Each number is 128 + 32 x the weight over its row's rms, rounded and kept within 0 to 255. Layers, rows and columns count from 0. Numbers have three digits each. The size before them is the row's rms in percent of the matrix's.

# down: layer 3 MLP down (transposed), 512x128, rms 0.0752, rows 222-274, columns 0-127
# up: layer 3 MLP up, 512x128, rms 0.0793, rows 223-274, columns 0-127
down222 109:141111128128124145140086158118106091044098191142134088130123126107141094128088124093122136153096118065083152182184172069134128152131131172168147090161066147071175118151124126161124084100104132111116163140137102118122176139092120128165113147157141224109194135115128093141096152091100128156148122103132087113177171089173116093101129141114117169093166164094180153123158134188180112070167
up223 073:140125147116131106203076117124108129174148088132131103104080181113173165079110144148163123131166121135127095132062136143091158200095169104113136085159130126087111149161199111083094150185082161114108163184116131128122090111157152165112070101065066125112149160152153094117139165090107130113151109070201131094080114168130092124138138130136197123110129144187137151117123185113130093143169
down223 064:159125074098118095070128080174092147148153158083099154092168203131122085111117169097142082114133058146130141117179108060078152119078096147112103138164117188142119182132104165151128118145129108141099138132111158124153125157121173097082136151154111158141130035109165137115150101123166031126163125094101148138156172115166103108138139118089117128149180103133173212132158167107130118133141
up224 062:150126137107120116147092122117149218173157111188087073139092147133135162103102154102150165124141126118126143162118177184073151135120142137129101056129144137101166125129156123111072120151153148087099120152146157147102089116120170167133040090087069082095133132136131102069142167102122144116115150090171118075104106134112128116110116082168207091147188155184111119107146178089058139157156
down224 056:101152115140116135178104132140159103126115147177197150141085104152061130124143141095090167090106168124105117144085160103126039125192133120150100189130103181173101111155045117057088158154117141142078108081130154090089123150126182152110136193028128131121126137128114072124156189138119151138130144135149119132165150131105117096115156084142104116178128152131113170061127095133137114113100
up225 131:113147190111154161133012131144167196134140075120104092138066158149130149150053162132121124086196047169141145139104122162130122116110145136176117131159166121100158170116110188095145117124139152094159161163123123109165085121152166113131149141095008117140138146073108078096110097146129146135138126122117110135156112141100068140170074137132173130147137145131124139133087168136134120104148
down225 122:131149112099131186154146135066118134114112111128122145136180112165076184156187126157187132148087139125164152183151136121101121133122088128127155132086134107136166083075149150153090137149126194075129071102101094099093157115214186113119087080194112126189137104132109197122091151119178112113152116105116147140123169185116127150120096112091082133139082129097069116138089155088103101139072
up226 100:141078166135110130143016134126154165129119080116139101135121154104152087157149126148109133111117079174112176172133121115124173117101131118152107110147131140089121172091142044173115064102165135166053078171121137081136140134157170147192116102138138144089181131119172094103163175127171148068114162143061086129160103113136135130138110094168195102140156077107131161133101084143146115163124
down226 108:128125136077068087096151126120117143148153152116164083072088142151177102117107119118164114114113098089131123143123130156144148095128102124092109139121155126120130125098167129120220149099129133158096069119139151172187076181190137099161107169154130126152132151112126179161096092135174164179133161123119145102116125165148103113145170188088164092155120127069097067198146099100061067054153
up227 111:132125147125139159108089201040176117122136139096121091158126166109185084139149135129137184137200087182126144079158121185107175133105136096200111124162137109100132147134082097104117099139122150179129113156142106110101142114130114112112162070110140109125126212102145142119103101164131121099061115101112093137110100153104087068153092072172084097125095129146115152143133153175181171148197
down227 115:102149083112193106082238138134139087126135126134100125117101135158133119138126111109095085140146136162064164044122131126129149142140124105145181175070186073120141156168124164121105065083125122081147098146133077100116165118178147159161121146176106071113094146154108115140076136122090203123092140120108142159144115128126126146128083122147116103135097136044127154124189151174133110129185
up228 126:134099178120055129125093145045204190144058128137165022119121126143120119118134166112130139093177129168172110115060128211088139170127167123136146136137151119057118131150154094121111110157134102149150138119103113107176129133136217131144129113139106107115133171093123093140144143139149097135126114097092109159105121154125144153119064078135133103174122115141102148088061149153166164127168
down228 123:084116111152082145138120138148138108116196146161162143146178145133100097143073083129121070161108138156169146201116154137150120122108068145122141168136137119121062132136167093113103113062109181125104085131154164106103121081126051102132180140124167100111173191179088079094136144142140100120120102161096167163143113098142168152076145080150036132108142148127148115173134131136044151123129
up229 082:114147174081101128111044110083193176150117135189110081099107137132144134118139145140135172111165120156106100172095126175111134125137192091155145121128136098092149183105199065143127120132185185134136177127127107099158110100138131127141115118084080061082103136101137133099185161129098134113084153049110117144126092143133103130115089072153130096118160104154152134105100143146186126206181
down229 103:125069164125126088128100115113109108115154100105169149137149141151146113112109134140139079139108105117178120094146125131142158054156120110156076151162101126107061130208129120148103177096184130060132115113073111157096117134181124159049156096105090128145161147090172144143144153102185144128114111100124168109135146182103140088199102122191122118105162203193124193140066146152137115149107
up230 083:116139120113148148207092139073195169182146110127162106127158095127159130097133169138150123074141056115124159147115126186128085118173168057152130117128163133088085171135125132113102096121139120110111160090117128095153093077119160133130150141112026120118121140088134133105141124067139098138128089098181115115095132180059119105190112132154134078138167149182106115115144174138144140131220
down230 098:146144110188133176146227115105111107087110127108114161056135101177126130132131138114128165119133155149141128131150121126215091129117136086150103152089123109151158129128108101116077139121168170116108125127138179107105117104074087139164085124122094205108138068166099139053118108138100125192134118133135203110091077101156182143131095154066133147099145095150081099136187170136123143073092
up231 118:146134099080083090130074127109207148118118138117152126148136080142167130100158162152197136128118066176133101151110148139122142152121131163082114116152089090061140061104169129153114107153123173156113182125104094066159097169151140158091127115126111067083177160098155161092182073066135130152107103138157136142081125133083080135162151087148171069120185148126164181113154122132099120102143
down231 119:134181138060161155092097161144117104157107195144090074117168148114093168130099124160108138117110108128077170139179151132130156096110167141153088110089105064158099168122161156121160131088104172133103098141113152107072135133130182160105130158136101119125135200120062119125114067086079161165089156114124094081144196130095125120163179158128150175162131128102076172128135077148151110181075
up232 086:093131166086093142127004144154204171141137125156098102118085151110138181149116163129113144145176126178144116178108120167115168141117179155171137117150138106075086125093122164158116135154102130113085147152121148111109127115143181099121152122081017134142184149078117094088168086132092098123139107115115114173135116130075056135151054122137168129125133093146134149105112165146138136126156
down232 101:150174112086113153135182133073127132128114129140140141178138126155104164170175114151141152164126106124186097198147134154119178165121099118100121122105095127145144116066149147105102104135088138099175080149104151107109171119148193158092067073172124099123148112128168216160077163116140158163151173136098106145100168132071050136111124098052077118113095108104080121132114150168092120122079
up233 104:124146207082070128125048154108225150122114102159140052116170130129157098099060129140155156082186098148084143149093143150126101158121150091106115066154141061100133174159129125113116113183157138139117143145117114089139131147076158137116158152133090080082107138107113077115138122137166139099125150089129163165123081190151128185113080118181094140118150134120137127086121119178141125136176
down233 118:132083108135116136135127071118094108121142127097126165183082102107107101165124124143171146092147137102155109124156168085180144070139110146185164178070144148144126132100137113164123101140076117109145141152108114111101138089081132129084183196148104062172152098146163099154163096159067157158174121141101153058154070083200106136165125154104090132138161128106159094179124133133096092215117
up234 108:168164122068153121169134086093143098164185199169140109144173070152122111073073126153172144099164112172129136111105154131101085157117123122079132152153104071112145101079086176102155094139116117079119163155138121139153066129135134189061084096078114063135107116168121134096121123084138174125134111110166183134099088149104118130176157089197125081093094127138114149169151120112125121101164
down234 114:140182106128113153064115146132116114112153158128077115188137117203124133094116090170193127090091086188100159134134092165141100117153122136131145152138164097063163156092157102086112154058162164116152103131127170179102139153185117139093181117097130122137168161162124077115058068191107132154133143120119078093106091155115141149164135082106136148113110151123142150122096097125216098107090
up235 136:099113203094065131140059176110178126196142109137129114165123138043150125094105175106161124155181107203137150119111126133134168152074176140130085143120139122072098154117152142153119148147164136148114136162091130132185055152149106137121134096116055087087122125095121127125162110143103095130151192084116157141110105141145132146125087093179113091170099101136154177113079108143187164129165
down235 133:091129129107163165104138142165145138120085145133105070181172186165160125108138071191153154139112116127126130148115152087155100163153111103144098103199156104093082154181125177136162082109101077113111117122134151131120100179110097116134153101120197098125183138181137112138135126130096145194103147103100108134129079174148111119184109021054159152139107139109143111128117081090084164102169
up236 091:146074144099140140199124122140184124137166158112145094178121149118141136092208099111174144149144165096162146123111115137093157113162140085109160083114133111134089098125119139079124139153073105138094174129055153141098076125153148137122139085129095112107169200159148106141107108114149158102134113066118110127060115160108081135128128131212228075088130110169133179137164123152107101078161
down236 104:113142096141188140102166079175128108094122104089122157081201127128137140086154101165143170129098134116048093110139145116088105063151146141069167112120214139109166077181102160105135121104117086175086138136117146182138102112120118149123154115126135163111125130127172132138060121175124094135151154136063148074151096144094165156112204100146094145173090144127103101145171086130187101104150
up237 141:149156151076102132168097138055166125167098166183138090112145082135112142140088122137184173119128101170150095152131111126099144163108139151150124189099170086049115113141111139080114119176151154126118176150115071140181095165115145114120102088078128055135058097144169091100144072117124175100115115069169141092067121134107067110121154137197118122137157101126102131139193114130104143137130
down237 126:137127080147196104095133175164178094038144148136126165137128127107154115153112116104135106128093149129177140194188116105104144195082144143155179144123156095160133099116141100104088119135141107102083107168124149075067144126099123082101148118106090144115110118164220196109178136108090114127134147095132101052151135103142156094125111115169155044164144141123114109160169121149131136158074
up238 068:123104132109089093151096134153123150185158123174161087147065125141141094158127106099144143152183156134118136162120103165065156147126174093091116073134115139157154153122135095119090164164094136115122119115172164120087094104102149160122114165043074074038124207149116112135158111141139131087121139113170153138115096086113153073114111114148091124103129125196091091125115153142202103150212
down238 058:124131105153138102106178180137111124146153149091122141157178118135185158096065118125135126148108222141116128079111122120173127103125162060113111160108159159072117131174121118117160094127113189127105068147100129104113100146124164119166115076136176183131161099112131133150161135056114127140060200108104192157115168156118145131111153098099126117149136126058050148179111170083145086138102
up239 092:122089173095091146085122118081176158120115112131180156155150146130145093080093191186159140155137055152126154172072157113107151157116111107118148069196171079111156119101158104174117099130154111082165176111155100118181117123140116149066173111132100099141089148074095081114091127144165102097114154121103122078119111157114074165115159107112141114177116159163188148092179069111152148136131
down239 083:127129085163156080100164154156130165112150127126121202097125118149043117130147121143101093147100064140113107083180067101145136118105114132176150172103171109145125072157088120131131092151085150102119119129100113165164146071104104166135118137107144150137213090100104173120145120122178128074136105133143187175103094126115137121061182097151126165105139120178122163153132142191101146148034
up240 084:104168196166101107149116114140204138142133133124148031142134108050155128104149177139145124154167138153156091156113167138084202119119146096123096167121126096063100167122114123151115127138171116136127106102124132097082111139110185127131077070130082066149176188150131094079127134109107136070135162113110119124116116165120071120138113074158165087127115154135152127096119147180171118140208
down240 102:137118127180081089149184101107134138148163160119133192111118152194119120166155101164101084121163088141172155173173145074114153098115082131112099141154093117147141157130119109139136116133102166142080086139190090059130115120116115124124141173095111179094154131132152111100086123142094123120146167143009092085132082133142175125159183096143131099143200158155132139128121083143070135129058
up241 065:113142175125164099131085144069177212166134136185151125169098118137156143130117149128137123096135151151178144115097143220088128150105175117111073121112127097121149123144131108121086135142145139049113122152065169089108059135103152145145125077113102112085108121110107117118167114124097092126106111100107119100132092132109072117142075136226141042116210149151138123148148158154126128121181
down241 072:092084187141139097105145179126103127065181156155231144122157116125125133165113123188086126132097104132155155144113138102115190109191076146128115162161142112149107127115128124124136143154124173097119074088133090126175167117114164111120166173083090123131071170087120086171117125106132070107038164121160183161124152119091073090167135090128160130117136144155089065155111096133124138150144
up242 130:121141156087123117151060105086174143116099155172140083130125100126129117142097140105179179050148062154130081125070109160128151146126133090149107144143185142104109150097183145178095137124126104117116122131145116110161115179178135218152138106145113086138136171131132131080073095126113130151106152114088152128058075147081078157130136093181173099098145090133167169105074153190114180114132
down242 119:162166144139106084149112093162123044147164164179127123154106112107072116106136132072173131163099116171107102113150124098109141133122091155083174122173123119128117132094111198113175220104100142139113093085083115141171146116184103189082060136171147108138153090131184163125111098117147148096091125105148124060166163104116139188152172146119115130147158138083084142150177138154094110119084
up243 063:143142139096133118192090112106118144194108118161122098146099173091167152147132155148166119088209151130205089156107133154094130120158203098180092066158088124072133143170160109092094132152145129091117143152117117116128109125107151184116103120098081120049164161144113139111149176077114074112139090094170157099121106149171192134094118085155145104103142122175147160091093146124120148112192
down243 049:134117121120088090087116153090161114103121176139148114113110125202136134138125167160077164156093083091107174159132189187144171142064180196164130140094158124101145148134139155158075147148139146155089231139137141131111107144149148150136143132122126091069117125213102100120094099135176148102091180146100078145127156133142066088088091128107131138117169058150124141096137174099124120095122
up244 058:074092126073114143099105172093145133175124145144114099103136219134108192077137126185149128146127096174113173087119155161103147161083165115101125148150113077129151207144140083128129176146144136091166099104131142095091080127144155116091115167103100094134111154118148071125112168097141141143144158044193086156151081132094112097171124098160095100163144146121085147082110160176086101129163
down244 098:163064061115131159140129141140108104142136127110159179094151072171126131075138105182193110123079136101137186120105158189148197100183112165112098133165120096131113151175129129109158091129084134081135142132120071132156096152129050172195146101196090121134128125145202126189113096154125109096124132098114156142132130135089111087136153114127112092147158151106102143130157077116090153084188
up245 074:139137150067114106136090120075137210175150130175159114141126165128125131130157154097191158175210126132122094142110134197081151166120178097163130109133147122087133144148164093135110133215111138112101128129144149101117077132128145143123111106029094109074129177131122105102140121093133123131128123081190141096115082166101068079147090062166158096117156126123118110075128167123122138107177
down245 068:076144086125121071131220165134150142162165166146163111171141151110151162130142150157171055084134098137090162102145103146113127084077094078121140104159086077106089132151119170137111124140121130126121089071136143173097043148100148143188143168102129121125117105137110114128107127134106107125153114114170160136157108150111189152132126100142118098160156169184200108148090117039141197137098
up246 061:140110151128132097177091119124121181200145087141152108113125189129185156106113145161159154150160128144152127143100111159106148127136161130110111070124088120090136132161103127119090128160165113138142116160120155123120055147115109131069118114056045099070148171078103124058113142092111092131154082106200113087096069104121122111146107119125166099089156106171192134063130195114133122116185
down246 052:098072127132166170103131105127149171118151220112155112093123137179101121122092083135135077039146099134116098124173102091195151148162096146134144161105133115117152155165148133175132200098047161169149138139098159130093146105163101140105138141193132176137116090135088155100034118162166111052146124150091170184121131118145105134119109106122085131158144154142165122116140123131093159107105
up247 078:111088106077056127119092103122144163169158091131143091159161169086138113126144150116119124160164149144141121142091137184112137188111167120134122072153082123131140159162146112169121176168117166117108120133092131144105083081128122177123088138063049099087143145126110096093153156111157169095138140075151180096092113166096084122129107098196215144110149101192101101090120186117161093131167
down247 072:094117195178155135138101078070123095112115135183140149129112149140181131116136139106119134141185098119126107076075158155121149120123083126133087120089095184125088102099117112064052127149163125071155205137089129135155133114130059151119143170175114114131160146042064117069095179097112096151180096152151130174124130079086130123115112113098133124111145120101156078133182150100134156136110
up248 106:139132185105028192107088130090175199104103107124129099112193156138069083148094126143148146123148125121117079096128118165121122120082149148150114139169153124055156103108167131167101082189141155144132153152141124129175123131090212117168178120134143094089102153121167133084071166159104134159125135136108160130105072156114134173173060110133128141147153116143093106085094156158144141112165
down248 111:130100172139168139078213110146113160168139130135111129122131156113182119143102153128115137096112099144073103167159075065122110100125129165132114103123152095170132147105139102152116109064116139104142111102164084163129121118160125084130119132149130089137099130144158118076150169174181076118200105158120116123094124145183172096040171172075124120171113113219111100158105078154149184085095
up249 095:126099134165058141111104125129165135149133192129161070115157165119186142115108093159111125122144115159083117114104088150144133113155177151171118134112099077066157136144139087142122153151092140152108131154100122134151140173084156072124166144128163080068111125127206135102089135128157090057098095075123098084096133165080067120169136108163135115132116114129100106103126095224193184165153
down249 111:152177086089136090082213117164084127180122124088093228139160154200094127122115097118115086141094153120148090071089147110121139116138137126087117183121129117146150132167115111162123146145072111126154167104085142172103140185117147136186085095111100142144137164158135130139144097150115134189078132104120124130102141130166220090169165096111097137112114093134131102172100137139109145133044
up250 109:108143162106122123104116109129219148107117174131115129063118160089150114149145149208117164087130107170111104175072180159157136110072159152143115107168181065122149154064131103148098110096196117149083196133068124071167125136145144113161128102100107129125157108058129062122103144092118090082148103107090147125177145158153132130142049119160123100162123111130160148106097115125158129144126
down250 110:111130191131137158129179133138096083089189133121133170107127148072104150106118139178121136085148083144140109109163117137111137153124057103102140112109116082124113203150068154149120168143123116167093134121101118087157115181177122179145092130141130118137109127184068148165058124107139098161138109195148164104093123111115096134151136101168138139058166148159039137116157115137065129203082
up251 058:158123147107085117164097126074129200191135086148126142104115154116120165101143159137164135151167150176172135168112139176115124131101200107110110125115102111091119165175204081128077178178150169122144116129151140062129064109153149172094123121071086086089145150160122105101135126152101089124197125083199161098101098136097123113106128097153178091141126124189123128130086169135121155131184
down251 046:154096134130126153117137155126014115114108138129165127132077147121107079117124103187124158168146120139128133015117134073136128135128102173107198184120145127136103144122151156131174146141136094137147160104065144126133137140080112073188132166127146082153153103171100111216074120114117124097128161141125121122105169132159133147098122082125119130077097188089123089181159119084110091176096
up252 108:113136175090077149114083103079165148147178112136106077133120134131067118080099096147107129157202108148199120098113100194120131097112132161129106154134175100095111122123167156076111090123142143126077124129136129131137094119128185110181097120113125134073150173102190124131092104134110143103097108134137155116140089188091118091131110117206165096109186102115155113080089136148139175155234
down252 106:142169220078113190083127101191113160154096079151079115115167203151102112109104112138120159170164110152161103147126133088128131113121097119142177099152082070124144133121145124120116100098096152079138120206121123157058122183129120123172100124099088148125145178122098150109119165132168149146138123139117119145115107196086182109116161110093164105133092090108106133063171095132195141083100
up253 062:120136120148088090143088168131150129192120060121116075164110154136125120114162132112134159151166146130149097151050133205110138106099131113164101060141144154116131130170124126128088184174095152125133145126135162105071092094134179154108111121040085068072090166137149106060189150097118143102147112086152106110140088118083100157135121111185140129126129167201168127114135142122120148152194
down253 058:111185163160085140062177144091102143108075138104188118139140080087128162167116110147139205176137220128091130126132121204156127140131132127145146140135126095158146122055070113110142126081128097125118078126130065113190101110095155169175069168162161155146129160156073146155114112159145147139093152105151145113128150144146139132130118123080137158098119103151165147143133093086180119072072
up254 072:149139170134081120171088107100138144181179105176150142086142129159157129114165168121165137115141190124131102144100104160091180164147150102161126109166113122092138142089149040141088111159067174133086073133140138127126058164105101146154134102104093109110132141123095172061154170108102140108083122149172144109128086170114089074149104104186147115157184175165132090069114183131138153128180
down254 062:136172123097086134073111169121139155177089091152108086143123166143059102094113076163179119114097128193163165144183140136080095114099134135120088127177159123128124175121159195111115136190110145097089161137149069094111189166130129104141113134164149092197127154130137108095100096121117146130122122140137095119158069155121044152114102114170092161173168137124154189137095173142065136149113
up255 116:103118204145128129127102091128202135197130168181130090152120119149119159136151111157155142109158134191106069110104142131095140140139155147130119153149127122077124162053107116110125232149110126130129142129166105134153103160144132096120116158088112081110076108145174092096158083122157112083084136095125111098138130196112090134132111122199135106116157099159122141127131101148134130138255
down255 112:134110109105123127154149146168155152141091138134118105120042171107143158150133164107077164114102114131112156149140062136105128168138139147146086120054161200130153158144100151095186123104106130076157156175121108178140159090124132077137196092107103135168129132121149104191147112127118072144093064108117057150092115133210068140143091129128134152176150145082143161099098064155132150175110
up256 073:140127134091093139133071168120128181219144092169110116128123155174189130129134141132157104118179159134155113115116159170095153203150174129138092116142127102106159132125152099121073165158083155104151100108163127090116094084140138145077125128099060121078132167098124145087190190094097126100153111122187146096098090153125112117076092098168145120130114110199138137125084200134130108171188
down256 059:065005122139173111101155136167111115114084122160101124125188148142129137084132099076095171141077077116118136157122182081155146161151055079122100105143181131153144098116130126090099146179160116080124194165130118132129163164108151084120080105131118141185122128106164118181087151118119128163133111122122097131131166161171114143089155133112090123114153161142130153115100075134154185195163
up257 092:120091150071095156146089140139175151125059167154102087104137189053115107162085150105123179107136123161174135109132153153154139134169180083095140155145104153128110116129150110116100182148115090111122139099145066152127051187125120091092149146089144089144095132139154114112120138085123076137100110115109070157166049162062065131122146137137134123105118078206152104078155153129132157161135
down257 105:119113084078093126128118093173149090047124180179091108084132191110115093188130161080103130063125135151125133141124162124131158085114171122110106143168111134157075089127177152120122189110113121176128174102120138127174115167102142096106201184128179122120123087115134091174135119153143102120093068143129145172133153187126109157064181179094091130137130113135137118079140117086107149077090
up258 137:105149182106107146144096125129209137178111146143115112119127151113074147105121185173116093146192106143139096187090140176139114131105145123165133113127151063099125112163106162153080118187149122152143178129103102090159082136118162105123125110049060113120129180133162070095117101083105079070135144076127100100143135179120119104170080123198168085127136122170138159100061118108140144109159
down258 121:123130129074104148131205140127125084066127128141091080101152087134132207113185132155054133139174105114138129149156114092132167096131120118102105142121107140083111107160061147141101150143146116121083138118116106074149099147150103155152139130133087195158136096133117183121082172128159132122142123173045141127173135114113162168164133130158188111116151131116148216079175108155039129092140
up259 066:144105147122073111134051157127137212190147095129121113140119156163125097149119128115159160121157164111165133159123161184075158148152147111119095068121117122042141160141162098103126145178152157096104122128110182104071113103129154132091086151086079085058113189126135115095154135088106126087143139107187116120108088129131149055116105076182155136109160156181122071115115176104125125143150
down259 066:151138157132162119171169107124178096136126152113135089138122115111120186122139100135067097151157143100153129188151043178068170097099101061111104162127087075142151163161089170119223123110101139114057159080152137102165162174135101131115177143056112183135116104130160087122095127149160163134105076114102136090139143126133142147136139115090097075102097147117106128171141161098171141162140
up260 075:153091179097081107191096148086124207204135069141129096109134142148163128101111150114126119124191135161153128122094145162102159156149170128155107118158137107083151194134156117098111177164115144091113113146147132086120099119135097129137115064056080072093141136067140120085167163115128123073103075114161183070146116126162078111127133126213153108116148118142117106086111152130103148137181
down260 059:159133173140124085133135138117139187158110130133150085190162123144134125069137137138094116085133110171117111132163099140095107133090160106134128151137157195162108104100094170117083117144155125091142146151151168100132175090107202163167140081115082082219120078093157113171136162131138141109109096134123196120149107117146094095095096118129047049203105088127121122146149147138141205103121
up261 115:086154134075089115137074126122205142120103119123146073131133100131142131149122167166158176073159077199112145142150082182145117178099236121167113168138094109118073096122139135168074112108142124144095098109104102131111084135110195155155181104138095142124138135113158100128136091135162151161119114137081118133134090138068116158170122074157132065160160096124128146090111116158155088125195
down261 125:154162175173133138164117129092100116156143123204099124126101127101103134152109102059156178144133155153201129102171147089159092117152146092181090083116121162128135106125193086109099122157194097109086142148093140156098100148107105096094122101144106096139158085135102093123215135138091150140130138120138116132122156060161161143023166103114126082095126082092163180158136140100174125144109
up262 111:097110197153064160117053212093159150105103148146134114129154173129127154126132131133162179124170072120133115116145103170100147158109174093133117118117177162116133154134151146161106132103164160151187114124132101062135115132092125137147114116087108076090104122098183093139144135151157127124086139031096152170143109146103126093138035109187086064115147116118137079108092127146127176153162
down262 117:164155189065177134110140123191117093139178144127172122117129143057123104138178185101089057107151109146131152121123120134145137119116176118152148169116122160177091112100129188163136162094078064129086121158146128139106165100114140122092076174132104119196134154123154082074100123081151117139102155080098118137078096096137117168117064113107121170122181071186119147132118103111120186167126
up263 077:145147138125097097172074139139080219170160115196137086154060106102127153140095163126143165130168166109129126104095131200119207160113162116122086096144090136116166169132146092113096119159093166109122115136139152094125056119107198151115104126105088078089123161148151112105146134120107135124131132091168097153096085137104063107123111093166152115178159098174150113121141185144186124143186
down263 073:046156145145217129147206153138120137140078152074053124088100156183110122127173150115105105145156111125145124172134136078160152120139136141141128171164099150116142112159130165126141113145107149193134146086110127154088132179115105142081090143086074114105140129102073132081154110117175130101122087084138147172150142142125099080133112125054170103130134156169084147154063180100168101152173
up264 071:160128093111100060180088149135120238172144070167141101143081110140144105148106146084152155152164137167140114112119134171121149198163191089103111092160101144121149157120172101092137147117105167088084103156137147117094129123140142106091112147100054075136120154088106111147154176112096158133122133088169117153114090116085123165106143121182127109108172119214121113122129184146126120126205
down264 070:084128099128056164036121216098126115099125147117149182180107105144175164116150144171105127140112126108185124101147166131103111090130142113102130080190160151143114122140137116096129158176103114130160139171154171136155119105076136135129156104184161093074143133077121151161118090179190130174159138148098143141099174134104129123164067080093118163107091114086147097141164097129046143141103
up265 066:151156180113056114169100130116135188184127116164117115159126167148122129126097177112159094096161179136175102145105127169095144177164146099129112075134139130117146135171188078131105104134104120117084106174096111113108121123101158134125107139044057051100171153177130130102140132097079120092217093099168159126118112104117109111157086126175177142108157110168150129097078173124131148151172
down265 053:057125110103087143185129133112121162146107154122158120088132116129134134096150106122153160207099154157133118135148123175130140070105077069098148126096137143135130196139095125114083172067166173096099139134137158145147067133076109109125237174114110126122105124052139103091123131115126137150137129176159140184087091135123096143124151097100096194126115147193126147137117101146061176080148
up266 100:137114101062085180174117100147115158141188130135160107194088109144170169064126146142148147174208115154139107113110139137126121189137157134099100136095111103108128110178133149096093166187082097099127167106079118166097107157162175139072117160093118115140185125155163094106140077100148110095134161131183131091059138169132077126144152122141137090069157053143110152151129102110090095133139
down266 099:168146096144155088190158133172177049071158148113122138154089096139091158157105107133086081109153146147095113118144129119093150115131124080121181160106168092149162138120043131107140045112165141129123174145073110119146106172139106152117119117143142172170148078138061121211156131114121127128153154148134144079136146172064111132137146116142131124163167152115115121097098125163167160051070
up267 066:135122146133112082178114122065142144157116134151120075156120172078156146114140149121127129138168150126116102142075126136073184185151187094136094093121106129107123174147166078138084136178122114146136123126118135107108075122141151149118068178025096064060190182094116117120150150132134126127167072093185157116121095095102085121108124123177153111146107091149166136128097209110116131143173
down267 063:130098143149107162131153137146164149129068133132079118047128087154148136159108134083196110157143068152153206108157102131104105050101094125155100093153065128113143135142105133136114143136195124162144167130082141105143164135132147151128120036146190127147098130106157154124070085120110159088149118108105167070129084094167131128138118126085120168153162199103156181155099106142109154123070
up268 115:091106124169075156122113136100150139142120158126133080090165140040161157161136144178101132134119091147151092156155156110131200087100137128147123128114166099075126119125121134157112070124141136139130131164142096107137087176117173118156127089086149080128191152143148069082112196119108095104113143106078119122159113186155095075191104098137144084184116143134204152123101145161216122131175
down268 110:126140122098165106089215099091129052156145192073139129098179115088159166152131122175108092160181134066107111132172155159101126127131154126104072118083033163101114156129115146132099146100066120169173107173151091093095146148191161080185121169135112140136120126159155130142089113110127133118086141155091099109117091117170138116192166102077135133151168127130151105154125153145112106154102
up269 133:092118094089088112143126097158185144184197160133160127163098112109120132114118125124226140177196118152131080125125120145135130184140140165081108124121106105106147083111122128124132179145084103129102146136084144148106091201125149071107160124063112100108185132161162108149147064092134122051138146107145074098120135161150080019153129125169126084121109135121111151139102112147132098125146
down269 116:142154114124132112169200079196164108105159173120120128172090118110066150177153101138026074114097120095082130136187131058107097141151087117086152162138168117145144138141083183069120127142104167136109137115077132148118184161147139092120119134167174160130177129101113097211190134102105141124098165130093086126116157130110135084151127135144153137151120153082126120130127121129151136082065
up270 068:133128162091078119151111125072128177194155110158146120168123098135157149122101110138148143161148139135115108145118134171052097174121195144150112149169149109098138112145162078117089130128116118131107130157094124104090076130132204115102152132100079119105122153107182126084077057134116144125191132105253134115105122139119117143151128081194132120135128105179165165123137221112129141100169
down270 077:099117173134150146100159122123046144116096118115118141098176137164088124146115079088133134176113143164154120145097086081110162126119136072113156110100127152159119087134181033095091142097119124123130099119064164119142121146112069160164131138133109165167196092093104162156085164133190147180073139132168119208143162096154140107171074154123190082098148144126113104097128091144135159092101
up271 114:128127186163141117124110189075184124099145163161100128178129204135126113127137100129131169171213153164093050073149144155081140159093136053129144129157100103092121176142129092087121159168148161166124076161180159118147121139097134098083138111139129113117113114118170085134104090147126114129125084069136121128129105170118123125151067056199093106111088130127121134122145087128147100146189
down271 114:133121131105152142150143162143094129127170157125102101127121104155141125228138103121133084124127113139105116061157115128072130118143112153158162134100142147166124143165060132087136113135116127151085089150141092091127120165111131185131202132144099053181120136105122129118085137132070153109136146143091167164185102153108176116100115058111062102092191102100020159138166156168123111162168
up272 061:157104156137107103167066146072117173187091108170143132148127138126179129087128168069135151177151159128177134132112127174084137168108163091135098078149135104099115117118189083093083125158100152134107086140153168124074083133117129179150101142082068068087116155088141116062167188096116151112134106048154150139099126136106082090107120104185135128120174159150127089104115170130112154154159
down272 052:133102128107099185119093091105153137093151114145176078130103067150103079133124128089093092116153067117115107135134144018123136090119087147103141139116113110123134044141140176156115135153146141168105162075161113178154145180142130135145145089186185104109070126126142121176135204172180110141102121152131132107138164109173145137118199149103121158158097147128154137099104114103153122102036
up273 100:134147194144082138142027185133119124204139130120066039164121119142106157163109116138086181134157092158187096099090146207107107132114127111146153114134102118116111180127104109085083153175082182119092071137139115104137115107141153136122148165095108136156139138128172078103177133132102149088127114106096120117135076146103101089147104160199159113139131121173131161125125159162124192128136
down273 108:175112132115165186143111135130122096143158108165128119137131123175120125052097141127125157088151177183105165106135100097145184184157124184114096085137146161126108135125130070117143081115100168079130141086154145157174095188090159142130088138180139136089094092095132107127127116178153083130136120165086123119155109130214063125047152138096117170130092160083122178107154116187098070143120
up274 131:082146135111051122195125159169141116176127119126103137140087138131096158138161132123138149091190104143130086127095117144134132146123195126078127137118083137146148170156107146103093116138107153155137145124067087081085093163145135101124104117131123045140208151145174072097109127105101116080118183116109076181173116113112113108205096121134152110096140069178171184113079114115153100183153
down274 124:165140108142105074152140136144080165078144143187126153109093104160110144124071074129095165085147090130145097069134174081116139159126071137148177134040084132153125173125095156115155127164076188126144088085125096114086108175155142154150128149122174177128110080089114097066077116169173144195104169145119138102117079143120136139149160182102162131134124185144153082138124126109142105165111